python train.py --d_model=256 --norm_eps=1e-05 --rope_base=10000.0 --qk_norm=true --optimizer="muon_variant" --lr_head=0.00537 --doc_mask=true
Each number is 200 + 40 x the weight over its row's rms, rounded and kept within 0 to 999. Layers, rows and columns count from 0. The size before them is the row's rms in percent of the matrix's.

# layer 4 MLP up, 1024x256, rms 0.127, rows 659-665, columns 0-255
107,225,174,210,253,197,215,179,165,171,190,249,197,186,206,178,182,205,179,242,149,231,265,125,265,277,205,178,192,132,254,212,200,204,212,219,187,203,188,256,202,194,153,194,205,215,196,184,254,174,158,203,213,236,153,193,145,171,287,247,208,246,88,155,221,85,222,179,221,204,306,223,213,156,190,186,161,196,210,157,174,201,233,239,158,237,198,164,184,91,213,193,227,163,137,190,297,229,174,224,161,190,208,83,283,246,199,75,199,233,163,251,217,153,168,181,248,203,204,187,173,186,196,202,188,229,214,202,169,205,164,190,143,178,204,215,254,196,213,182,202,190,193,203,202,175,205,257,203,115,157,261,164,110,168,231,312,216,215,188,135,151,225,147,181,209,131,120,212,122,202,242,175,205,113,158,162,252,228,125,136,179,187,203,229,177,202,259,165,244,218,195,207,230,240,140,146,185,233,221,206,226,237,107,263,208,193,253,258,172,236,202,129,118,198,181,196,257,236,218,189,161,201,234,203,241,209,148,211,199,223,182,194,208,196,274,196,154,200,203,216,163,210,216,225,166,200,180,239,198,170,144,174,191,195,249,208
097,203,248,200,304,205,298,241,236,164,194,184,192,170,187,165,235,194,249,262,171,202,231,235,152,209,238,216,226,243,228,251,221,177,216,224,192,215,231,155,180,237,193,222,108,225,147,204,131,199,201,209,256,210,202,184,252,207,193,208,209,174,187,229,157,211,251,208,213,147,279,207,212,196,207,173,229,211,230,192,249,206,221,145,196,149,200,202,162,252,223,176,145,208,268,214,233,220,193,228,216,224,241,142,183,197,225,160,177,169,169,184,204,154,207,258,233,219,310,213,245,217,189,184,170,232,255,251,281,181,251,248,142,179,114,161,176,173,179,220,156,247,184,251,208,200,170,224,179,220,126,146,156,243,262,196,197,258,213,195,258,151,140,210,216,210,172,187,119,141,211,289,101,217,293,226,208,201,265,193,179,151,162,164,154,194,243,215,226,216,277,181,263,262,219,197,166,135,235,219,229,283,187,241,230,185,170,182,184,264,242,258,254,168,223,238,268,171,176,195,168,276,198,232,191,288,265,105,202,231,274,161,253,230,140,132,238,235,266,245,164,192,259,179,222,215,252,230,178,214,193,220,224,220,151,185,210
099,151,174,223,212,255,207,91,287,204,233,184,140,245,191,159,192,114,113,200,162,192,196,154,145,166,196,239,233,255,195,198,181,196,203,177,181,187,182,124,224,144,239,150,245,147,203,145,215,175,221,182,206,195,236,273,195,107,221,208,200,233,205,217,132,184,289,227,195,200,233,186,197,165,231,126,162,220,144,248,199,173,204,173,226,209,207,194,128,221,150,181,181,261,220,187,260,227,144,212,130,198,213,279,204,220,142,259,175,283,146,199,211,142,285,204,168,237,143,209,191,159,249,207,189,113,190,126,201,266,271,215,171,181,185,162,146,169,285,254,234,192,245,103,225,202,107,191,181,182,196,225,140,163,213,188,188,197,146,166,180,116,216,224,210,150,184,226,263,226,267,197,220,243,179,175,246,236,232,216,184,195,130,228,231,180,167,244,185,214,192,297,205,183,212,195,129,133,229,188,259,215,226,199,192,221,227,196,220,221,172,195,211,231,223,184,191,237,195,164,230,245,178,136,250,233,253,253,228,157,131,183,204,199,232,210,131,126,233,264,210,214,237,242,231,184,177,210,219,150,266,229,185,172,168,204,217
104,303,232,260,227,198,195,187,181,193,187,189,207,166,268,159,178,177,212,221,168,172,236,272,205,193,231,130,204,222,210,166,198,221,181,199,192,154,281,193,126,169,163,168,236,160,227,209,266,218,211,150,205,180,202,235,117,234,181,127,188,236,174,239,146,204,203,152,201,143,206,196,171,195,260,188,188,141,246,178,235,131,172,204,184,258,104,168,174,205,206,176,231,159,151,263,228,133,228,170,223,193,200,239,185,199,258,139,155,240,107,189,224,241,248,226,162,228,142,240,230,247,221,127,222,240,228,177,163,144,148,226,102,160,243,215,179,213,174,205,233,206,198,141,212,223,204,199,173,153,201,174,239,225,203,212,142,214,269,152,160,200,170,104,227,217,249,212,170,162,138,163,229,215,224,216,218,163,253,259,202,263,176,229,252,223,177,150,163,244,182,201,48,174,269,190,205,159,194,203,172,192,164,162,274,226,190,254,189,247,208,112,238,137,252,243,203,232,220,232,206,253,279,253,206,204,182,207,132,217,297,279,238,188,230,194,255,187,242,151,246,194,191,172,227,135,162,166,206,151,205,211,182,200,199,221,179
104,215,212,194,189,244,211,184,178,170,113,140,210,177,217,215,142,145,208,156,160,191,195,172,180,160,129,230,209,203,255,221,205,151,185,136,199,240,283,151,272,175,250,208,135,125,141,114,252,174,188,191,132,151,189,259,216,190,222,179,208,145,250,168,247,154,164,217,228,169,161,160,214,223,243,307,179,224,206,150,273,139,206,161,236,159,181,171,189,167,186,152,177,147,214,243,126,178,215,213,161,162,103,246,183,258,214,199,163,163,123,251,210,164,166,222,303,231,198,232,167,133,228,191,207,333,131,180,241,228,199,161,262,188,258,203,145,160,222,167,224,178,140,214,155,259,224,158,235,197,263,180,182,169,206,154,222,217,181,175,172,223,219,201,169,165,198,160,211,202,259,156,146,207,202,183,239,243,208,275,152,199,210,191,185,245,216,205,211,155,191,264,193,168,197,235,207,206,220,189,129,202,201,240,198,176,136,259,180,207,175,241,229,190,219,237,175,173,196,166,143,249,186,152,247,213,202,269,281,198,285,250,224,201,243,211,126,231,175,140,235,224,208,234,205,198,273,138,192,194,248,213,186,136,246,230,207
102,191,241,228,159,189,201,188,201,157,206,256,168,177,253,213,288,209,168,232,136,171,258,231,152,217,206,168,186,171,195,149,124,162,261,213,237,207,215,187,237,239,219,233,240,180,211,165,178,136,239,197,181,216,179,217,134,198,124,257,231,198,249,184,272,113,204,176,101,193,162,234,220,123,291,178,196,253,204,234,178,281,269,267,244,197,252,212,171,246,185,215,233,143,257,220,164,195,178,177,212,155,176,176,217,177,135,279,238,215,233,172,229,304,268,251,182,205,207,179,180,164,235,287,186,200,227,122,192,222,182,157,241,192,193,149,145,243,268,295,195,180,267,179,230,160,249,251,234,199,215,184,219,169,184,160,166,158,235,202,184,202,244,177,165,194,215,237,185,218,168,125,215,234,119,205,210,221,164,168,130,233,213,198,152,178,167,220,252,247,229,214,273,257,215,286,184,144,209,250,250,164,164,193,175,196,130,232,141,197,228,211,165,259,235,253,236,236,212,226,234,218,162,197,143,239,225,209,204,198,176,177,185,201,281,310,217,174,226,148,210,253,160,232,268,194,214,215,157,259,170,213,178,183,215,206,215
102,272,175,235,237,175,184,192,222,196,169,174,223,253,166,230,147,245,165,282,175,234,235,148,239,186,262,199,184,186,224,198,128,169,192,172,188,157,189,211,208,202,246,305,199,160,120,155,174,207,215,201,244,176,181,283,256,145,202,191,179,189,211,194,239,232,249,179,217,201,279,210,222,151,213,152,253,210,252,182,246,115,181,190,222,202,154,257,205,190,187,276,165,130,142,181,275,180,126,262,192,249,253,250,204,193,220,174,209,174,286,208,238,185,207,208,221,243,150,256,188,230,157,253,119,149,178,191,170,233,187,161,235,237,185,311,162,171,212,184,261,204,187,178,272,205,221,226,213,136,290,208,128,180,221,205,222,219,233,178,170,214,261,201,191,200,238,213,274,215,170,271,191,215,180,203,213,132,194,186,153,196,230,201,213,216,163,203,171,126,162,260,265,191,308,229,159,219,187,129,136,210,168,192,184,212,217,179,198,152,189,213,253,213,245,205,190,236,153,243,239,159,185,168,225,209,188,179,161,96,204,178,200,128,115,190,217,193,181,252,229,158,181,168,181,212,211,180,201,145,299,265,288,218,204,257,229
# layer 4 MLP down (transposed), 1024x256, rms 0.0621, rows 659-664, columns 0-255
107,265,197,158,252,187,157,193,192,129,154,191,258,162,226,249,191,196,155,177,288,122,224,216,161,218,158,200,160,211,223,162,177,220,208,179,207,178,161,145,123,254,223,212,189,206,252,223,203,146,207,126,142,206,162,181,170,223,221,210,171,190,161,155,187,208,261,226,223,246,232,173,124,257,235,79,136,225,161,160,217,221,180,182,169,263,123,139,169,199,218,129,245,201,231,221,102,241,167,176,260,213,221,180,159,171,316,201,224,180,184,190,209,170,223,208,187,238,183,241,191,175,201,201,172,177,242,210,219,246,187,176,204,165,177,302,180,202,229,171,174,197,274,133,217,207,243,232,206,143,224,236,249,171,159,236,232,173,178,127,171,149,239,228,224,203,184,182,185,177,231,188,206,223,175,240,266,265,121,188,202,233,210,128,260,201,248,248,166,185,78,219,221,194,203,208,226,183,221,184,147,182,166,229,215,178,264,294,249,266,222,162,195,201,222,176,256,236,214,257,227,203,164,206,191,208,198,221,214,179,145,225,210,239,247,307,224,270,160,201,235,182,191,241,212,152,249,201,242,310,178,187,204,245,225,219,280
103,207,211,160,183,190,177,234,248,171,224,200,167,221,170,220,165,156,190,213,216,254,165,249,298,149,149,260,139,227,146,202,115,221,165,257,205,194,152,188,198,286,228,228,203,142,148,211,194,188,202,201,151,104,214,223,241,196,141,233,201,280,232,178,153,225,190,200,148,156,195,223,180,209,210,217,198,172,117,260,262,243,177,219,254,142,157,263,196,217,158,201,203,220,219,174,107,252,136,185,160,214,200,173,202,198,175,123,173,233,208,170,204,232,153,181,313,214,185,146,206,165,94,219,234,232,258,179,185,240,213,182,216,219,236,193,180,143,147,202,256,173,187,147,215,212,186,181,189,189,201,166,192,167,215,178,248,167,220,227,307,130,255,269,225,255,223,227,217,215,233,151,146,205,146,219,254,221,245,168,212,225,187,207,193,217,88,241,197,109,210,297,180,243,174,131,166,249,234,187,154,160,183,114,198,221,244,179,232,237,222,233,147,151,219,184,265,220,146,210,261,259,195,214,232,238,198,216,205,213,198,161,174,214,218,231,186,207,192,278,242,245,197,187,201,283,175,175,291,199,214,181,185,257,191,220,143
100,219,247,211,209,241,209,196,257,232,268,207,227,216,204,211,171,183,207,169,170,190,249,198,180,170,202,224,195,264,252,241,212,205,142,170,177,202,198,289,222,306,175,187,184,171,208,258,277,224,102,199,179,245,171,173,195,201,253,284,160,193,230,168,290,237,197,207,126,224,209,206,152,141,200,192,134,170,177,159,151,225,223,248,189,179,206,163,205,223,173,186,193,216,221,198,252,150,260,238,189,235,212,213,229,120,244,206,94,240,275,190,188,246,144,261,231,147,175,240,223,252,302,216,154,151,228,181,211,154,225,218,189,132,166,145,205,240,253,155,217,211,198,180,300,287,232,213,157,235,275,223,116,207,158,183,150,187,231,200,188,195,149,191,118,180,145,243,215,140,177,225,193,129,182,252,169,192,230,185,192,325,210,175,182,167,221,201,193,132,191,165,206,205,190,224,180,168,229,194,181,161,184,188,163,189,244,177,301,173,147,227,156,170,200,145,185,301,229,231,264,202,220,241,182,181,206,217,140,153,222,174,211,172,233,202,207,208,247,234,234,191,189,198,218,272,221,198,165,195,220,180,170,110,258,151,242
103,238,250,213,181,184,213,186,232,249,233,172,143,291,181,198,234,174,171,152,163,199,202,207,147,224,157,173,221,214,225,189,203,193,188,177,247,245,235,216,213,284,142,223,190,261,183,194,142,191,170,180,224,208,112,192,233,235,258,162,259,183,142,217,219,182,222,253,241,229,222,180,243,144,184,225,164,199,164,238,217,214,219,193,184,215,313,230,272,238,126,246,202,186,167,191,246,251,147,162,274,174,352,190,154,265,247,217,186,176,139,222,162,212,191,153,173,190,236,213,241,150,171,255,145,154,225,191,176,182,273,130,280,212,126,219,253,161,198,162,238,198,142,194,182,190,196,173,203,218,168,226,154,219,188,198,231,248,164,290,290,191,198,184,174,165,230,195,135,199,236,189,178,139,183,224,153,186,208,160,200,190,261,156,201,169,143,186,183,161,171,221,192,163,210,198,206,173,215,237,231,223,194,194,178,208,193,174,185,153,211,254,155,172,240,250,236,189,266,253,183,166,167,167,228,186,172,107,268,249,117,240,176,271,153,253,109,136,166,151,222,206,257,178,185,246,178,218,230,181,179,206,181,129,164,144,300
104,251,197,194,169,199,177,144,129,209,164,181,186,174,204,244,201,165,251,141,230,257,197,166,179,294,177,192,184,203,198,152,206,192,139,198,158,168,170,202,292,169,250,149,182,131,177,70,174,188,238,279,219,199,274,140,185,150,261,197,196,200,236,180,210,148,140,217,111,218,160,202,222,238,234,196,183,195,181,222,259,196,199,248,193,206,263,244,204,199,151,174,203,195,151,158,169,165,175,242,232,241,139,203,229,158,180,171,146,201,158,138,164,176,225,196,196,195,261,197,164,230,186,174,154,229,179,194,282,214,197,106,207,275,196,164,168,160,174,257,208,197,238,184,202,193,202,166,180,141,228,196,199,209,183,112,175,102,205,202,137,218,191,200,150,199,185,202,160,174,225,228,207,207,83,195,255,190,245,257,177,168,235,168,173,234,191,212,132,220,180,221,238,247,309,167,236,235,222,182,189,131,249,279,182,143,212,173,143,196,138,206,258,230,172,227,182,242,212,129,111,183,210,204,182,111,153,197,283,197,291,182,190,190,217,221,202,221,184,193,140,248,210,196,202,234,223,219,268,184,175,119,184,209,208,215,273
097,167,238,201,213,226,213,201,249,234,175,166,227,204,141,239,265,111,183,245,176,295,159,148,224,197,245,193,135,244,194,178,142,199,203,246,229,200,235,215,166,243,205,202,133,206,202,153,199,139,229,152,220,213,226,208,179,194,172,207,168,166,182,212,254,160,210,242,251,143,242,211,253,266,220,212,173,240,234,188,205,197,234,173,220,159,283,245,231,206,185,195,181,197,261,181,110,208,167,234,220,220,172,238,303,215,245,179,171,221,234,128,168,105,204,161,218,192,261,154,163,135,223,165,144,206,207,249,201,248,228,204,108,184,143,217,190,185,156,252,140,235,161,258,221,213,216,229,223,152,227,224,179,227,190,181,206,167,158,240,205,231,206,150,197,188,207,213,256,258,226,172,174,191,191,102,201,206,205,206,264,133,142,138,209,221,92,201,237,268,217,252,132,183,178,121,198,227,227,294,140,240,159,233,146,145,179,188,236,120,179,217,200,242,153,227,179,207,240,253,210,160,168,226,245,173,238,292,191,219,171,235,193,222,170,146,230,229,215,210,227,150,240,132,216,141,201,209,168,313,181,157,162,136,240,173,195